Part of a small language model's weights.
Size: 11 layers, width 1024, vocabulary 32000, 205M parameters.
Training: a variant of Adam for these matrices, 6658 steps.
Each number is 128 + 24 x the weight over its row's rms, rounded and kept within 0 to 255. Layers, rows and columns count from 0. Numbers have three digits each. The size before them is the row's rms in percent of the matrix's.

# layer 6 MLP up, 2752x1024, rms 0.0223, rows 658-672, columns 448-511
098:144162136119086137141134113086133158133159144142182151129168105102163125109120103079105120091128146128107156152166100096152144134173147100132166149082128081088139132094096130140101108135162152
098:112118104148109097138185141112154140125139129153093139119122106092160134145140119085134146116178129153088137138127113121142099149088121167138150124116139089052121118152095169084070115067130139
105:118117123112075137145163126194174136111177136101136172115118168102133171097149092134107156111130170111099093127138137120150152131156095132127141073141165161124154124077148115085115114130135104
096:113137176119159109171139147174138163119157115109102105188113075122111105121093104144126112111115148166158150132139104099103121152095131155127130178090168109151127146157078115134118178130140161
099:134155114113171108154165101152117116150160125162190097152108146137168130116093146105103167122161185100120193168103110109098103117112138134085116108118116114129153145104113077095134163100128122
100:134105110162123149127110121131117105131116119113084151169091141124057130144123170139131128091098092110107138132126120094104067115145137110086130131130130126124110085173113133122089126119128129
099:134158135131139138107125122103150119151117107129113140110134118122130107083123178100124162134102098102140138094141125169163144153113147178141110141132126131132107122080104107117125118144085123
099:142119139143109177108150075162155102123156131112143138135131135154118177137133136152088178116098103126148172145121096096109140129080158087144115115120160128109114080126106092135094131185101125
103:125137123126108120106158147164108153125131136112117100113142178113128159129130101131069133108105153131136116117139144156115117138082126108130118098106159094123137176087123104150070120143109127
100:135128086132143117090146161108139106102136096158120100149124148132117111099118104107075145125132132118109162120113166108067104164133169145095098168120157090177127139092096127106149071110160149
099:170108104157115109096106152135132123157128143151191138087126111098140128121132120089142121127121131123119140138099117089144156174194120149154140141146104144112154136090103122122147151119148164
105:083122113090174129101146148109083133123137151102102136148103088130142147129119115139131091141118111135112143123130121142122108141134158091140171139122138131120141123156115179143126142150134090
099:106126125153183093148114142113110145100145104103116121109105142158109115120116117144132100126091174151116108086141138093106181102139154167102167120125104154154109111177172169137093119111065099
095:101120128157075178136104115118133127105101117155106135136128128142148114127169100084124148096103139142160140095142131116115133150146136116122097150133133108105139128118090125118135119089164069
100:141097136144100138157164119103159121157149133103122177116131168056147134121162152114109110146125139119134150193119122136109089099080133122114152127122127158112123150081143135142124105119128134
# layer 6 MLP down (transposed), 2752x1024, rms 0.0192, rows 658-671, columns 448-511
099:160105114124140117111159099161164134162129129106160127130147094141113127130105178089138146111116171165142135085112103078134124129161126149103089132124157134128148085133158127122129088130136112
098:128162166134135121083140150081128147122097154141166108116113115171184181129117160151131123172153157166116181152138127122097171152138123086141123129137151096159126103138120109134123157153140167
101:123132108112124093100127123129095086177123120151113124138138114109115192114077119142111128113127091121128101123079091075160159078097101112131124113098148124130129178111187145180127104153114124
096:140145154138119141121134157123119117141126097150114144134114102144115150125118150098113118160109097120126111072105116138137137114119115148104162114093140156135120160139122113161107144137144148
100:152155143176105153129096136125062125096139158098096147095097117101128118106123120111123126121118085108120112168156143142139105144131149136188096126101146112094147111150144148095126149144124101
103:174159123078132073126166127126134120141137102160134098097125084115138119149133128117113169137160149125100138161086114146187118108127145157132137153145121115159140124112127135123133106133116163
098:137164138120136077129139133093113113114121142109122182151144128103120133100099104119136145128154119121121122101161110138076144091130113124179107157092169112166123119073135138094176093151135142
101:148135113133135131150128114135118129106101128162105148132131125149144105107173151150144144123127124137151123109115164099120132162119162131085160097149091111142107160113139171136139109151157047
104:114121098104139135190161118110173102096129133130161092151135121132107128119151145118134120134119103147109153114164137135144116114142176102104155141121109136119088129150143112145112110131142163
102:097142162170127148110118147070146158135166114114142142159097106175159125129151134168139111119096134143129163093139135099123114118167161106156086135116132108139119125134123128146109125104125128
101:097115122133135109107118151160114129142126085108107118087157119118128130118152150125135152121098139115156129108124138139113180104154118104122128143099147153117109103130118135142121092111152125
108:132157110174121143160140122147147156134108131139161150100175136121139131127163123134129147154133141104155119083079126141125110182117133114141118151073098138139136150124105140114127129123085152
100:131118118070131061123088121106092193098154140142151117122151153124165101157148094132133124170120109139149133105113136142133116101145110104188124150116164133101144125095095151153109124154203110
092:105105109093150092094140151123121135135124127074128140122122129142100117126134137141146122147164160133173158112130130098163156101086137110120153139104121122127159157132140128153100154157158127
# layer 6 MLP gate, 2752x1024, rms 0.0216, rows 659-672, columns 448-511
099:130106197143117117156121108113128106147091147098124161110107168129148111115147117132133127132175141118178130122119120155156137119119103127138166139128143157100184102153130135126108105141103147
098:092150140115076146159083124153187098100132148077112189120112198136121134084111122114119153086127140104135122164140123131161134118116119158121135107113125108125158104114165111075150135145127144
098:116089085142123150124126128148139122132100136100124134143087071150165101126149111102122151101119094115155152136097128109113065126157155170160113119116133072122165112102151168153101166130135162
099:070144110063069109149131106181176087151120117133153129106134130165146129107115132128141143112116119146130189145146090146139169069093114143099109160120155126144138123090139110119166137144142143
104:151135133131119124151150128125083157086107126088099158186115118109112129127147099147126159110129121137128142166150102134131166150137122105131135045120120110109101129118137113133049091118151143
098:140172164126103055135135139121144121129135107145146127155107099122110168103079128170169127090122134133161137146116108146118130090161093180124104119118131113111141158085089104117092128118139131
101:121118113113141112136140147055143100133166159172120087133095189108146100119080163125183119113156148165114148081151106110148146153170128125129142118138136114135145088144095142102078135140119169
103:119141150104128083159123151126143109173138123116129149152152187113152107123144139116122085116149111163127108147140140123112105099157121146112143146092145167129132138095150133096116120136124187
100:129140132097108170119122122128079113140097124140134161108104129122069154108128132165109123128137138193158180118099106127115115111078083153158132148118143137113127125090137133135072124136109096
100:156125106153167142131188136122148156123106074099124089130138160135146092144127146136115147103141116129101182150140114112105145116135128115094161154140154143105143118131101153137094136152101179
104:115122117129123138111159163128141123130100126089137138166166102159109136129136081138148119152097114125082145099046107153125145076146089135158106106133131120094103134120094146105149145123129139
100:115164140075142111118098170138149122125103133100112117145096089113139118101123160138129155140151083117133076121136128138120103127139156144104130131146131105126087130108153138091104128180102119
096:102153166122132155108139167111136102110132110135140141095134101111124103128102136103128105061147124129086104094145096130113121094107131180130144145146135124147121129099129145145169151108154144
102:166149119126114142131133141138122135152132156151135147117085139113148114157082138132117121121121108153127129091129110102144115141111157143140114109146169093131136096136172129135156129128106151